Weights of a small GPT-style language model, trained from scratch on English Wikipedia.
Architecture: learned positions, biases.
Each number is 200 + 30 x the weight over its row's rms, rounded and kept within 0 to 999. Layers, rows and columns count from 0. The size before them is the row's rms in percent of the matrix's.

# layer 2 attention output (transposed), 512x512, rms 0.0179, rows 433-447, columns 256-383
083,208,226,252,181,193,191,191,155,220,252,238,141,149,151,188,207,218,219,202,193,199,202,224,178,260,173,173,214,103,176,220,202,180,182,211,208,189,197,170,212,204,202,154,97,207,195,217,183,258,180,186,187,170,142,230,219,210,163,200,194,187,228,276,207,193,210,224,226,191,209,181,206,233,248,240,179,229,183,245,208,220,194,222,191,205,194,199,81,207,213,222,177,215,190,207,241,254,140,237,198,185,163,177,167,283,227,168,167,256,213,196,191,197,237,226,225,234,191,186,145,188,178,198,221,192,189,218,207
087,197,215,120,198,244,195,185,171,221,237,225,175,194,141,175,196,198,226,207,160,215,196,166,232,197,204,211,223,213,172,235,202,204,212,128,147,129,136,169,183,214,174,167,240,259,216,155,201,194,219,224,169,190,195,215,203,207,240,100,224,211,177,195,195,206,204,203,218,201,214,130,235,168,245,224,201,212,173,90,164,177,186,160,208,233,184,232,185,174,162,167,163,160,162,206,201,219,206,217,226,188,176,114,206,204,223,179,179,244,227,213,224,208,197,214,262,220,213,192,197,198,214,209,229,201,206,213,190
109,174,216,147,177,232,204,254,224,215,231,257,175,226,142,227,203,179,203,236,178,185,192,279,206,193,211,180,230,245,194,204,212,277,177,149,264,183,178,239,206,227,204,147,178,185,159,187,208,177,182,220,194,165,195,177,191,220,239,166,259,178,216,256,249,212,203,259,230,174,186,177,245,248,215,278,152,202,223,215,209,208,207,192,201,201,221,230,213,215,214,217,185,176,206,209,188,123,174,209,177,193,225,165,183,205,177,171,169,289,226,173,216,188,201,202,197,190,251,218,187,215,204,211,191,199,196,274,224
086,218,236,222,227,202,170,181,181,234,201,277,190,217,259,166,203,175,237,196,221,193,172,239,180,216,235,163,191,104,225,201,212,231,210,223,174,192,177,188,185,193,230,157,174,206,209,248,225,177,167,157,223,194,210,154,192,219,170,257,183,182,216,259,201,260,235,229,193,160,193,222,216,264,185,211,201,208,205,290,174,246,199,254,205,195,198,200,131,182,254,204,199,188,215,189,198,207,185,222,173,224,184,178,200,246,226,197,198,207,185,226,219,196,181,213,192,268,219,193,155,202,221,178,207,213,223,229,221
088,205,200,113,186,169,198,200,194,172,195,174,220,197,168,187,193,187,145,211,223,199,214,203,204,159,211,253,213,345,229,198,216,194,173,185,200,230,212,268,240,196,209,178,228,193,209,219,192,148,219,181,210,185,226,220,218,194,186,173,205,178,186,120,228,145,229,205,206,216,217,179,213,192,178,213,166,202,172,158,189,187,195,219,203,174,236,234,210,222,189,229,198,170,240,236,200,165,203,253,178,228,211,226,177,112,184,231,181,194,190,204,256,190,193,218,201,254,234,198,223,231,208,200,206,187,225,219,218
078,192,176,108,229,220,235,192,259,224,209,209,227,178,191,198,203,175,164,204,191,182,176,184,260,189,223,256,215,217,200,222,186,277,201,64,197,173,225,214,186,191,198,215,289,188,188,160,209,198,211,186,195,211,206,157,209,194,261,113,194,193,216,159,244,228,180,216,241,213,184,182,199,145,205,196,192,180,216,133,194,213,167,137,214,191,183,231,242,188,187,214,206,159,230,211,207,237,226,199,177,195,228,209,194,149,163,214,193,208,216,204,188,210,191,209,187,170,214,210,242,202,209,179,196,208,237,202,212
084,216,260,249,197,255,211,176,148,243,204,220,192,199,226,207,185,200,239,189,210,172,174,235,228,198,195,179,161,85,196,203,167,178,215,219,203,219,224,198,196,203,214,164,155,208,213,199,204,179,144,186,190,218,206,190,178,194,182,277,174,197,249,270,219,263,205,200,171,131,171,253,195,275,184,207,196,219,207,262,205,230,169,211,198,199,162,207,156,189,265,210,241,196,189,203,195,203,204,244,173,175,199,180,209,269,231,204,181,198,192,220,193,225,196,205,167,248,165,213,151,193,211,182,186,213,167,195,201
083,196,206,157,214,173,190,236,225,179,205,232,211,244,166,206,219,187,190,198,201,200,198,192,203,163,179,233,210,392,187,235,210,204,164,171,181,174,190,239,230,176,189,164,244,227,208,160,213,171,224,168,175,174,184,196,183,225,212,162,239,201,184,181,208,181,243,236,176,230,229,174,214,199,223,214,182,207,170,123,205,189,205,209,197,212,250,198,236,227,178,215,151,196,207,195,212,131,174,193,192,212,224,147,209,176,174,180,158,176,235,214,250,199,211,216,211,217,248,192,246,209,195,240,208,146,177,235,207
071,186,185,139,215,194,197,196,198,203,194,188,216,240,189,182,197,216,155,210,215,217,190,192,202,171,217,209,203,98,203,208,210,244,193,96,204,207,183,189,212,225,230,177,254,222,224,208,197,156,209,221,184,187,224,205,188,199,205,121,201,198,230,184,212,178,228,156,305,241,195,186,183,69,191,189,208,211,195,120,187,200,213,175,193,223,201,237,192,214,198,200,212,180,234,195,195,336,213,202,220,198,190,201,184,189,197,183,205,218,216,176,206,196,177,192,191,203,190,210,196,194,207,184,216,186,293,204,207
067,185,195,132,211,210,204,169,225,198,191,186,229,199,195,188,200,191,172,225,207,207,198,184,206,205,192,255,228,203,209,204,189,246,196,62,203,183,181,216,203,225,205,191,256,208,215,187,196,196,211,187,207,173,197,212,215,205,224,113,207,203,205,188,202,179,219,214,306,234,200,161,190,99,210,207,190,175,196,97,174,200,209,195,206,201,189,231,208,225,185,184,202,174,245,189,212,297,204,209,208,186,198,175,192,155,199,203,207,226,217,206,211,202,175,192,189,200,220,208,244,212,223,197,208,199,257,207,228
079,204,177,321,181,182,164,192,158,161,215,171,195,152,198,216,198,207,247,182,203,183,180,232,182,216,181,221,159,148,215,202,206,117,217,281,219,252,198,220,209,185,185,175,102,193,187,252,184,237,175,169,249,213,192,193,245,216,136,279,197,215,206,219,171,171,224,217,158,185,205,255,214,251,183,214,175,226,198,299,206,178,194,279,195,208,224,166,153,175,271,206,185,302,209,183,209,219,202,203,191,205,206,210,187,241,247,202,208,164,163,199,177,214,205,176,215,257,188,188,195,202,184,180,196,193,155,218,212
089,208,210,157,214,192,200,166,261,215,273,141,228,279,203,212,211,157,189,193,195,209,159,159,205,202,227,212,197,230,229,206,188,188,237,221,106,164,192,193,210,185,190,190,288,199,223,131,182,169,217,212,169,221,224,163,148,173,228,257,232,209,192,168,214,258,175,173,240,221,184,207,238,176,163,199,216,208,221,185,235,239,199,144,188,227,221,186,283,138,200,179,208,183,170,188,187,177,232,180,220,180,193,184,205,152,190,209,195,204,217,246,203,190,174,192,153,209,195,196,217,189,208,205,208,203,183,198,180
085,168,154,160,206,191,208,259,274,218,181,258,206,251,182,197,189,246,158,225,226,213,188,193,218,212,210,227,234,284,229,191,213,283,158,143,236,189,202,208,231,181,232,247,210,230,172,199,201,172,254,212,217,167,199,184,218,224,224,141,257,141,181,198,196,142,199,142,235,219,229,171,208,191,202,177,155,170,193,213,201,210,198,165,212,180,229,167,287,227,94,195,208,207,222,204,196,168,241,201,228,229,227,292,219,185,214,193,185,234,188,181,231,194,185,228,193,189,230,197,210,170,173,178,170,222,218,231,205
096,220,191,203,194,162,197,201,173,198,141,201,163,230,220,213,209,221,165,175,203,210,233,252,199,165,166,177,221,198,195,203,205,189,120,190,209,240,228,208,230,190,221,199,172,200,202,270,194,175,232,229,193,185,203,258,245,187,188,224,156,169,209,206,218,120,257,167,189,220,214,197,153,186,238,182,170,181,188,228,188,202,230,298,197,195,198,184,210,278,162,203,218,180,227,211,176,216,176,233,199,214,181,244,177,202,190,211,156,228,190,182,220,219,168,237,243,237,207,207,171,222,164,241,200,176,221,212,200
099,188,238,168,216,206,161,200,119,166,162,244,200,221,212,182,217,161,197,158,230,212,279,256,165,138,204,197,194,241,211,217,191,190,158,275,222,236,255,242,231,241,227,158,184,220,268,246,243,178,214,160,193,179,200,238,190,227,188,186,190,165,220,192,188,185,285,217,188,166,216,203,175,232,173,210,197,203,190,193,199,189,198,298,174,189,193,227,117,232,238,212,188,212,211,203,198,161,172,206,162,224,166,171,180,224,205,222,164,158,213,184,201,192,220,206,187,264,234,210,189,220,203,197,223,196,214,224,237
# layer 2 attention value, 512x512, rms 0.0184, rows 434-447, columns 256-383
086,194,180,199,220,175,217,170,206,141,143,246,190,164,237,230,167,151,198,201,199,166,194,157,164,244,229,226,191,211,186,222,155,207,196,227,192,218,217,248,180,166,191,209,167,201,180,243,239,216,186,143,187,158,181,263,201,199,177,206,185,184,230,191,180,169,207,181,187,159,230,234,177,198,163,163,195,255,210,223,206,210,203,248,153,166,294,147,249,180,185,220,181,215,261,214,188,239,186,184,187,166,202,225,223,201,158,217,163,215,247,214,208,196,181,155,184,256,200,188,181,229,155,195,137,150,254,189,154
097,193,193,184,189,175,170,221,134,209,132,183,226,139,251,202,227,195,237,178,204,181,152,156,200,217,233,195,189,205,156,216,161,146,245,201,191,203,227,194,240,191,192,180,207,173,242,163,200,227,214,139,173,182,207,217,203,197,179,225,168,233,197,151,177,183,221,209,201,166,262,212,192,221,194,163,240,234,184,173,158,189,183,228,164,202,207,188,191,146,154,220,195,210,216,229,241,197,246,240,179,221,186,233,238,226,246,211,222,167,211,182,169,204,174,191,210,222,199,191,206,160,171,167,163,199,203,166,219
091,224,204,202,170,162,234,177,200,192,216,185,175,194,192,228,169,228,207,176,197,216,233,229,197,238,213,189,184,200,163,157,192,229,251,195,189,208,195,225,141,217,221,179,207,144,130,201,171,213,217,202,185,241,210,223,190,198,191,220,257,249,219,218,197,113,149,166,181,198,185,161,221,210,182,220,198,125,244,171,229,155,190,194,217,218,178,148,187,182,206,187,206,187,227,219,150,170,230,218,193,169,205,212,189,206,205,228,215,257,184,205,154,207,194,243,238,221,228,244,193,127,195,251,213,217,211,202,197
093,255,209,191,162,253,216,210,164,229,164,195,200,184,196,191,210,181,216,195,217,148,217,176,242,226,228,196,216,182,128,219,211,208,200,199,178,180,208,138,219,147,235,153,215,185,226,199,211,206,190,209,202,225,220,205,194,244,223,192,195,170,185,177,179,212,228,189,242,210,142,221,304,189,148,156,261,211,197,175,238,235,240,160,183,246,167,191,167,201,237,176,185,193,172,217,196,189,222,152,176,188,205,192,191,213,176,159,165,199,208,178,199,171,195,183,191,193,210,185,213,111,196,218,179,215,218,207,214
089,198,198,183,169,199,165,197,173,164,188,211,203,189,198,221,209,199,176,205,180,178,238,171,189,203,235,185,153,184,190,149,143,121,199,206,169,233,215,191,239,206,188,183,196,255,234,200,223,172,220,176,215,212,201,269,230,207,143,230,235,214,222,172,176,194,219,194,234,205,263,199,243,196,223,199,178,199,161,236,183,206,210,237,204,219,191,211,206,182,176,193,161,208,206,246,210,199,194,234,234,226,162,164,169,175,183,217,183,223,219,179,205,153,200,165,180,189,209,183,214,160,201,200,167,197,210,205,196
091,229,187,191,238,171,207,223,239,206,228,226,155,176,174,227,215,215,176,200,155,188,189,209,176,251,190,171,224,221,160,218,221,196,199,202,190,201,168,172,118,201,232,198,189,195,158,210,210,191,237,209,217,196,223,212,193,190,163,217,231,217,236,205,185,219,186,208,151,189,240,128,216,199,208,232,210,136,217,194,213,177,227,190,218,190,164,184,201,203,171,143,177,170,204,222,148,173,185,222,193,178,171,200,169,192,210,224,249,251,202,216,157,184,208,198,259,179,275,228,174,239,146,197,254,223,179,192,223
091,171,194,199,243,247,187,241,183,211,167,131,214,176,219,168,159,156,206,231,220,198,195,181,196,195,235,215,213,168,239,188,224,190,239,197,220,189,221,230,214,209,165,208,199,196,207,190,265,233,185,179,217,216,173,204,239,201,183,196,169,222,162,132,167,151,194,194,200,187,151,262,215,200,189,186,250,235,221,178,248,235,195,238,194,175,164,210,194,214,172,223,228,189,202,234,183,219,257,201,166,168,176,215,215,152,227,234,189,191,174,221,173,232,217,175,164,220,211,216,182,154,215,212,189,251,218,205,188
086,193,168,200,187,217,262,150,220,155,164,219,223,180,242,191,234,162,226,206,186,194,199,222,212,177,160,209,184,174,184,205,124,213,155,224,174,234,178,194,133,210,246,220,170,172,199,224,208,208,154,229,172,214,214,214,191,201,237,215,223,214,215,272,258,200,146,221,228,217,200,179,267,162,198,192,221,176,172,213,182,161,199,193,146,182,208,145,243,191,218,170,226,201,178,221,215,165,192,203,181,219,184,166,221,160,143,141,216,207,210,190,206,225,168,197,194,217,162,186,227,237,179,224,168,226,198,190,150
081,189,196,173,182,212,187,217,159,193,156,240,223,182,215,217,207,166,190,216,222,133,161,162,212,152,240,223,134,155,168,180,178,185,191,154,200,221,223,243,204,163,201,178,175,204,218,200,224,152,143,177,171,211,220,207,226,244,174,199,187,180,228,184,232,186,193,180,206,208,246,203,241,158,172,171,189,240,182,214,224,185,191,212,139,200,194,193,180,155,204,203,193,189,189,226,208,205,225,199,172,251,189,184,204,187,157,183,212,195,210,204,204,210,158,201,168,208,201,200,236,204,175,191,175,182,227,192,184
084,223,280,210,176,234,177,180,280,276,221,171,168,219,247,189,195,260,216,178,223,221,242,217,206,218,196,157,229,175,228,197,258,200,229,228,214,249,251,165,208,210,207,169,216,159,189,222,197,205,202,229,215,189,210,168,188,214,219,196,191,173,159,198,235,208,186,207,199,200,141,188,201,192,190,190,246,167,199,216,228,219,208,135,195,176,169,169,167,213,213,210,216,151,172,234,189,181,167,209,190,247,221,224,213,234,171,223,224,200,176,204,167,208,215,238,153,131,212,227,217,183,181,228,213,192,198,213,189
092,166,201,203,221,165,217,227,196,149,168,211,216,182,225,203,212,178,167,250,156,192,199,182,276,206,167,228,196,193,182,193,115,188,170,197,226,209,177,210,173,207,210,194,204,219,173,219,267,209,164,251,192,183,188,228,247,244,238,187,218,206,199,199,200,162,149,206,187,211,235,177,205,218,233,252,235,186,177,196,217,209,257,256,265,122,222,204,181,176,233,182,150,201,216,148,170,225,165,178,229,127,199,190,247,185,278,218,167,197,199,170,173,201,211,188,239,258,210,176,203,183,205,153,238,166,206,164,201
082,227,172,214,223,218,226,168,178,224,157,119,192,161,240,199,199,207,235,187,223,180,208,207,164,140,241,190,155,225,180,178,117,221,258,165,167,191,234,187,184,161,164,150,151,185,192,180,191,204,125,192,172,197,179,159,215,183,157,176,185,179,216,176,213,244,195,226,211,200,178,231,208,213,213,177,267,232,156,211,205,205,152,242,188,215,171,220,147,171,224,182,230,176,208,202,212,198,220,218,158,221,173,171,198,205,166,171,137,179,261,187,201,177,202,190,179,140,164,202,181,198,171,225,192,198,198,241,217
098,198,206,163,181,253,205,196,228,210,187,208,200,185,151,177,216,249,210,175,186,215,183,232,155,199,178,217,234,191,195,179,210,226,245,174,173,221,193,207,197,202,243,200,173,151,188,177,214,231,153,208,208,237,215,132,195,190,242,203,214,141,170,195,223,235,186,221,238,198,140,216,259,205,217,219,211,204,216,201,240,204,162,114,226,169,150,206,211,238,278,217,258,193,180,173,302,198,251,205,200,160,205,195,209,228,202,170,216,189,202,195,226,162,188,220,177,137,138,187,195,218,226,203,210,249,237,226,202
095,193,189,196,162,232,195,216,183,264,197,221,145,221,199,209,236,261,224,227,192,156,177,216,234,201,185,221,232,192,192,197,260,240,225,180,187,201,200,151,160,203,246,203,210,165,160,169,154,193,213,265,213,267,261,91,144,195,202,188,206,190,215,185,198,203,204,197,185,192,190,187,246,206,169,187,207,136,182,189,170,195,220,181,188,172,192,175,186,241,180,185,215,189,253,238,219,171,239,226,145,145,178,223,231,205,157,216,211,225,200,208,261,176,174,243,237,169,235,221,179,157,191,278,217,221,155,194,205
# layer 2 attention query, 512x512, rms 0.0249, rows 448-460, columns 256-383
121,267,174,224,167,187,231,199,168,131,255,214,236,221,160,239,211,186,166,174,133,173,211,247,152,195,214,203,175,232,205,197,165,243,214,166,194,198,227,239,159,195,210,195,175,221,201,201,212,202,195,220,156,208,199,282,172,188,191,201,210,230,252,199,183,166,167,179,221,214,199,234,208,279,216,202,164,185,236,200,193,160,204,167,212,212,193,183,197,201,201,162,262,216,236,208,234,237,224,229,200,216,172,206,175,179,198,193,207,191,209,180,168,229,213,231,196,166,195,204,205,161,216,237,224,220,175,163,220
089,180,245,156,161,251,176,181,227,165,179,174,204,233,148,185,174,221,192,253,280,182,196,244,233,219,216,200,203,236,199,211,183,225,176,179,208,201,246,238,188,197,178,225,202,183,197,252,152,183,267,213,249,227,219,228,182,185,226,242,182,191,203,229,231,214,219,214,219,178,198,187,182,197,185,225,121,164,219,152,226,181,239,192,200,254,172,226,183,257,216,199,172,187,200,147,141,151,236,238,149,234,206,121,154,181,208,201,169,212,221,198,173,204,195,226,176,156,181,186,205,186,199,211,217,124,210,224,189
104,226,205,191,186,210,157,197,177,213,214,193,172,167,197,228,180,229,151,266,267,151,173,295,203,165,183,233,201,277,174,214,217,219,178,184,251,241,284,201,202,244,206,232,145,251,207,232,193,202,201,177,217,253,158,231,194,219,204,192,195,183,171,233,202,180,256,234,255,195,216,248,201,214,180,195,167,191,208,138,215,178,237,250,209,224,206,204,171,226,211,189,218,207,222,177,184,150,245,218,186,194,250,150,138,215,178,180,158,204,204,156,171,203,220,239,155,161,210,220,178,203,225,249,203,160,193,201,172
090,235,208,252,221,160,254,218,192,197,207,164,191,195,214,189,194,178,236,165,161,233,207,197,116,214,204,187,174,163,144,176,173,146,210,239,178,221,164,166,233,209,194,141,171,188,208,211,232,229,119,168,204,165,195,185,235,203,157,186,201,228,207,175,184,176,186,194,203,219,250,205,211,222,212,168,250,230,236,221,177,207,195,215,248,180,221,176,179,164,197,207,217,253,190,222,223,244,162,131,239,166,200,266,228,221,215,186,217,187,179,178,221,202,216,186,195,208,201,199,168,198,172,189,189,246,165,202,212
096,256,204,187,170,251,156,193,172,197,216,171,169,235,191,208,187,210,201,254,303,198,214,246,185,216,223,198,184,262,173,161,211,160,206,179,201,220,237,218,231,196,212,204,200,219,213,253,169,207,202,218,230,255,180,231,177,212,201,234,182,214,173,180,184,180,248,234,200,204,206,224,194,225,190,208,153,147,192,174,211,193,252,257,208,247,174,212,168,250,233,181,211,191,174,159,175,134,233,189,207,217,233,161,152,204,190,169,164,211,195,160,210,215,222,237,171,155,188,200,247,249,212,247,187,180,175,236,190
091,168,194,148,199,206,209,181,218,167,184,260,197,182,175,224,213,193,145,307,190,190,179,223,261,205,217,155,223,168,225,194,174,258,161,197,223,229,198,200,153,184,200,266,255,207,170,200,167,149,233,202,218,211,239,240,176,174,218,213,206,239,246,285,204,219,150,232,221,195,186,192,148,195,242,247,181,150,231,171,220,145,218,165,140,239,192,215,220,194,179,195,201,174,228,200,191,197,184,241,145,203,221,116,140,137,189,206,166,244,186,225,149,194,170,178,231,171,200,228,187,187,171,191,199,176,240,239,181
100,145,189,168,211,199,190,203,251,205,187,235,219,175,210,206,239,187,183,183,142,182,164,180,227,211,213,191,218,121,232,179,204,236,143,187,226,220,176,215,137,202,216,281,238,175,145,195,212,170,207,217,166,178,237,175,226,203,235,194,226,220,235,256,204,229,134,195,180,236,165,165,191,139,264,234,255,204,166,174,155,131,158,163,172,188,218,209,244,162,136,223,196,213,225,219,205,257,144,199,163,199,185,190,194,165,211,195,210,224,164,249,177,214,195,172,244,182,197,227,195,189,179,156,200,227,223,239,228
101,204,200,245,207,208,228,204,199,182,190,199,184,175,262,182,230,183,204,157,160,246,216,123,229,202,214,178,199,164,172,180,200,134,206,259,177,257,165,138,199,201,204,175,194,126,223,225,219,237,147,205,181,137,172,207,182,237,166,210,235,248,248,223,176,209,139,198,142,213,200,166,192,181,229,163,236,210,191,232,148,168,114,203,173,140,176,231,233,180,191,168,199,229,166,245,193,194,174,199,232,158,198,239,217,193,234,142,269,196,189,209,269,228,206,197,229,201,199,153,191,192,203,190,159,260,205,206,229
084,246,163,241,235,199,207,206,196,239,197,196,184,207,221,208,212,214,252,156,158,203,218,176,128,220,208,201,224,166,163,202,219,180,174,184,179,201,146,164,218,174,226,179,173,208,201,168,244,241,147,202,153,177,169,163,210,170,174,181,202,207,187,177,201,207,190,185,199,217,205,222,233,197,233,200,240,271,209,229,165,212,196,192,241,181,226,206,227,165,177,201,215,218,201,256,261,256,170,160,237,170,202,256,230,182,193,212,206,211,176,195,231,208,229,195,207,199,203,204,203,186,193,172,157,292,178,169,232
093,209,196,182,209,230,168,252,246,195,222,150,191,220,157,214,199,204,215,254,215,207,181,263,215,206,195,222,231,144,197,234,201,214,151,155,213,171,187,186,177,149,174,200,231,231,159,175,168,210,261,199,254,236,195,167,214,175,209,164,240,170,202,243,227,212,230,198,227,217,189,188,141,185,227,202,196,143,218,196,241,176,240,194,244,222,196,208,203,187,165,206,205,185,212,193,197,196,157,158,174,193,225,152,122,183,187,207,171,193,160,182,144,220,206,213,173,175,183,175,165,168,124,161,201,208,239,215,221
100,197,172,186,158,188,229,172,186,186,201,198,238,178,175,201,168,218,185,232,231,179,168,163,193,180,218,139,198,292,191,213,217,226,186,265,211,199,239,206,201,245,222,222,171,201,204,228,199,171,246,194,204,225,247,218,197,242,203,202,178,200,184,182,185,190,207,212,183,154,210,202,248,277,174,194,204,170,199,148,181,209,197,193,216,202,215,213,172,222,181,198,187,215,189,172,166,127,242,210,217,266,240,176,181,173,210,225,181,212,224,216,189,204,223,232,191,141,232,224,203,210,224,210,249,147,220,209,181
105,210,168,207,185,220,216,193,178,190,222,193,169,211,229,186,222,197,226,131,150,179,226,142,227,193,216,223,208,262,216,245,226,166,267,242,176,180,204,225,225,193,167,120,153,208,185,201,253,212,170,199,223,209,207,229,208,245,158,207,206,193,202,138,197,159,226,189,157,214,243,216,199,247,156,150,176,231,190,234,235,199,191,243,206,163,240,195,209,206,167,190,188,217,172,224,239,169,278,226,214,173,182,271,254,199,184,200,268,154,225,202,243,170,156,235,212,266,240,183,196,183,235,216,178,213,174,188,154
079,162,224,149,210,217,203,169,209,174,200,219,205,258,183,201,244,198,196,221,219,210,183,189,228,203,216,249,181,216,240,161,169,231,215,136,192,183,231,250,177,188,182,218,220,235,178,249,138,174,219,187,269,209,188,257,177,174,201,213,205,240,229,207,184,208,177,224,219,212,179,192,196,169,180,262,187,158,211,184,221,196,248,157,158,229,151,189,193,253,235,194,210,167,235,168,154,207,222,226,198,195,195,174,176,183,227,178,221,206,193,141,174,193,181,167,242,210,216,176,220,222,238,260,215,172,186,207,208
# layer 2 attention key, 512x512, rms 0.0262, rows 448-460, columns 256-383
114,161,225,183,199,178,207,180,223,193,186,223,212,214,190,220,176,196,220,200,152,198,265,211,209,182,225,246,211,198,192,217,204,181,187,201,226,170,219,152,210,256,210,230,175,221,189,148,238,189,294,154,252,163,179,193,175,162,200,200,185,186,295,198,166,258,190,176,228,217,183,193,186,207,190,180,174,190,217,195,181,190,225,144,224,217,245,214,191,194,214,214,216,157,215,217,206,191,211,233,206,166,162,223,202,207,267,194,137,167,181,230,152,216,191,216,205,272,176,195,200,165,225,135,256,187,221,236,189
087,230,203,246,206,183,210,217,215,184,264,217,191,201,144,196,244,210,193,188,216,225,219,193,142,220,144,190,187,220,174,191,149,183,189,232,195,200,185,253,197,139,165,192,206,168,290,252,219,237,143,193,194,177,156,190,154,180,204,205,188,182,189,177,237,237,221,223,167,232,221,222,197,213,210,216,182,213,215,231,228,187,177,225,208,197,242,208,235,208,194,250,183,200,179,166,191,223,155,186,196,226,238,206,200,204,214,233,144,155,186,191,233,190,186,185,188,155,190,203,179,213,191,192,177,180,217,185,156
100,198,170,270,183,198,196,179,281,200,207,223,190,217,180,167,234,205,200,178,204,218,211,208,155,228,135,210,221,231,196,215,207,196,193,225,207,186,200,181,172,152,170,152,247,220,290,222,206,203,174,243,196,177,180,208,171,172,215,205,225,190,218,181,225,196,207,215,174,264,201,219,194,221,214,189,192,170,213,222,199,178,192,221,227,196,239,216,228,180,192,255,168,170,214,172,202,198,153,149,176,207,228,206,172,226,249,208,115,162,188,179,240,183,207,206,192,203,222,198,166,216,193,210,198,201,196,224,168
087,195,267,140,176,215,233,238,178,212,134,149,232,236,167,207,162,173,220,268,181,195,231,202,240,197,264,192,192,177,189,216,239,176,193,202,206,174,202,136,197,236,194,214,175,230,151,156,142,186,259,208,217,231,221,170,241,167,214,156,187,268,206,199,133,171,148,220,174,211,238,175,192,195,202,179,190,150,188,160,159,228,274,221,185,208,192,215,150,212,230,149,232,185,196,238,151,177,219,202,198,204,178,198,242,209,207,210,214,224,206,196,173,213,261,252,211,215,208,195,235,169,169,167,219,224,185,214,209
097,234,170,243,218,210,213,214,255,190,219,209,173,235,168,178,198,171,250,214,224,245,223,212,150,267,164,204,198,214,197,197,207,175,202,227,215,148,257,200,203,137,181,172,243,188,271,210,185,214,149,237,205,177,174,173,153,186,209,194,210,196,157,166,208,211,239,241,165,241,183,202,190,221,201,215,218,149,189,226,205,201,251,251,228,183,210,174,200,193,200,248,205,194,191,157,171,193,140,91,193,225,236,243,192,218,237,188,135,160,186,199,233,190,237,199,200,180,235,203,162,249,202,227,185,193,195,243,143
089,232,203,245,249,180,193,168,169,187,237,260,185,157,192,184,305,242,110,173,166,194,193,199,172,207,206,217,223,222,191,188,151,198,168,226,174,229,138,282,176,187,211,231,229,194,233,243,238,179,157,188,153,204,210,208,180,178,173,205,176,198,232,194,253,269,212,214,229,199,253,239,183,222,192,190,181,226,245,233,224,167,141,172,224,172,225,191,229,221,172,223,227,193,238,207,277,196,189,208,213,207,219,195,224,180,227,243,146,144,186,202,174,210,130,175,219,186,193,202,217,194,204,174,149,151,196,195,175
092,201,201,174,232,201,171,185,163,199,166,196,197,157,244,223,266,220,118,139,165,176,149,181,250,166,228,205,208,204,199,190,172,246,194,198,190,290,139,248,189,215,211,252,171,190,152,247,192,175,181,237,162,201,240,223,237,237,203,197,180,206,232,198,228,222,177,188,215,170,226,196,209,194,188,191,211,260,192,196,178,157,154,182,205,189,198,204,200,194,169,167,222,211,208,228,290,184,205,268,198,193,199,167,225,139,205,227,188,193,202,196,184,189,166,217,207,185,184,181,249,182,185,175,186,182,198,192,259
109,181,207,153,199,222,206,226,188,214,188,168,196,179,225,183,176,142,193,256,181,195,201,218,280,181,267,241,228,189,217,215,259,194,231,195,223,195,177,218,195,239,228,234,203,182,122,194,161,201,219,252,165,201,209,183,250,225,207,171,191,210,151,213,149,208,171,206,190,175,231,173,198,202,198,193,216,177,187,208,210,202,258,170,231,176,205,211,161,227,217,163,253,216,203,212,223,216,216,178,214,166,151,224,208,183,160,186,222,207,180,210,214,180,237,218,208,212,200,149,240,210,218,189,231,204,200,182,188
086,166,211,148,194,237,182,172,177,194,130,156,210,220,218,209,148,206,198,212,233,171,180,168,229,182,248,198,222,182,191,202,210,200,167,176,194,187,212,157,219,249,240,239,166,220,113,169,208,195,250,194,217,206,228,211,228,173,199,213,194,217,194,187,187,212,161,154,229,167,189,180,229,184,183,194,215,182,208,142,197,200,236,177,176,235,179,216,172,248,231,139,185,203,203,208,194,153,239,235,218,209,189,181,224,136,197,196,212,281,224,203,159,214,218,220,194,201,198,197,229,190,190,182,238,219,172,198,278
094,216,242,210,178,201,203,165,142,173,224,219,220,190,194,196,267,273,177,171,204,184,164,128,212,162,226,157,200,192,194,175,138,208,213,169,169,214,218,187,196,224,257,224,166,181,210,177,217,196,184,147,182,212,213,179,216,175,187,191,196,167,211,204,226,207,204,193,199,179,213,229,184,217,170,127,200,197,215,202,212,161,123,179,231,166,155,213,179,180,205,207,173,181,205,202,229,191,223,221,228,235,233,136,223,177,263,183,243,194,238,237,129,255,152,252,172,159,140,207,189,161,150,212,215,193,199,214,288
094,206,136,210,199,167,201,197,256,239,248,209,211,246,214,194,222,190,266,219,163,219,182,212,177,283,174,210,173,203,203,197,215,199,161,226,218,192,218,233,221,182,176,183,253,206,249,210,213,198,185,183,212,174,162,151,154,248,203,208,223,203,162,193,220,167,219,230,212,253,160,210,200,177,241,208,203,202,208,212,188,226,220,210,215,216,254,165,253,147,197,289,193,204,192,224,166,213,162,132,202,205,215,263,176,228,208,212,189,184,135,180,241,150,228,209,203,202,191,221,140,220,197,227,171,197,222,253,93
098,127,210,225,190,169,242,137,235,243,218,213,222,214,231,182,174,188,271,277,228,198,214,215,208,185,196,196,196,175,204,204,239,194,212,185,212,200,217,183,215,256,218,214,210,201,134,147,239,196,222,136,240,188,185,233,200,174,182,188,232,171,250,254,226,197,225,184,191,190,144,174,207,179,239,209,197,197,198,185,187,198,182,197,200,195,171,213,199,165,226,192,132,219,183,182,187,182,248,192,208,143,152,247,193,245,166,153,267,269,194,246,212,220,186,194,185,205,179,196,167,199,218,217,192,209,212,223,211
080,249,169,242,235,188,202,190,180,191,261,215,179,173,152,251,235,199,175,188,204,266,246,221,156,215,185,208,192,242,195,208,173,182,192,252,212,186,198,246,160,136,186,227,204,209,225,258,175,226,147,175,200,187,187,215,172,171,188,177,170,179,203,193,202,250,226,234,179,197,203,205,178,230,196,232,207,208,214,224,236,188,179,181,189,208,217,186,219,211,183,186,232,181,236,172,257,222,186,190,182,172,231,212,204,204,166,258,120,141,185,148,261,191,196,145,208,170,223,219,185,221,204,170,190,170,203,162,164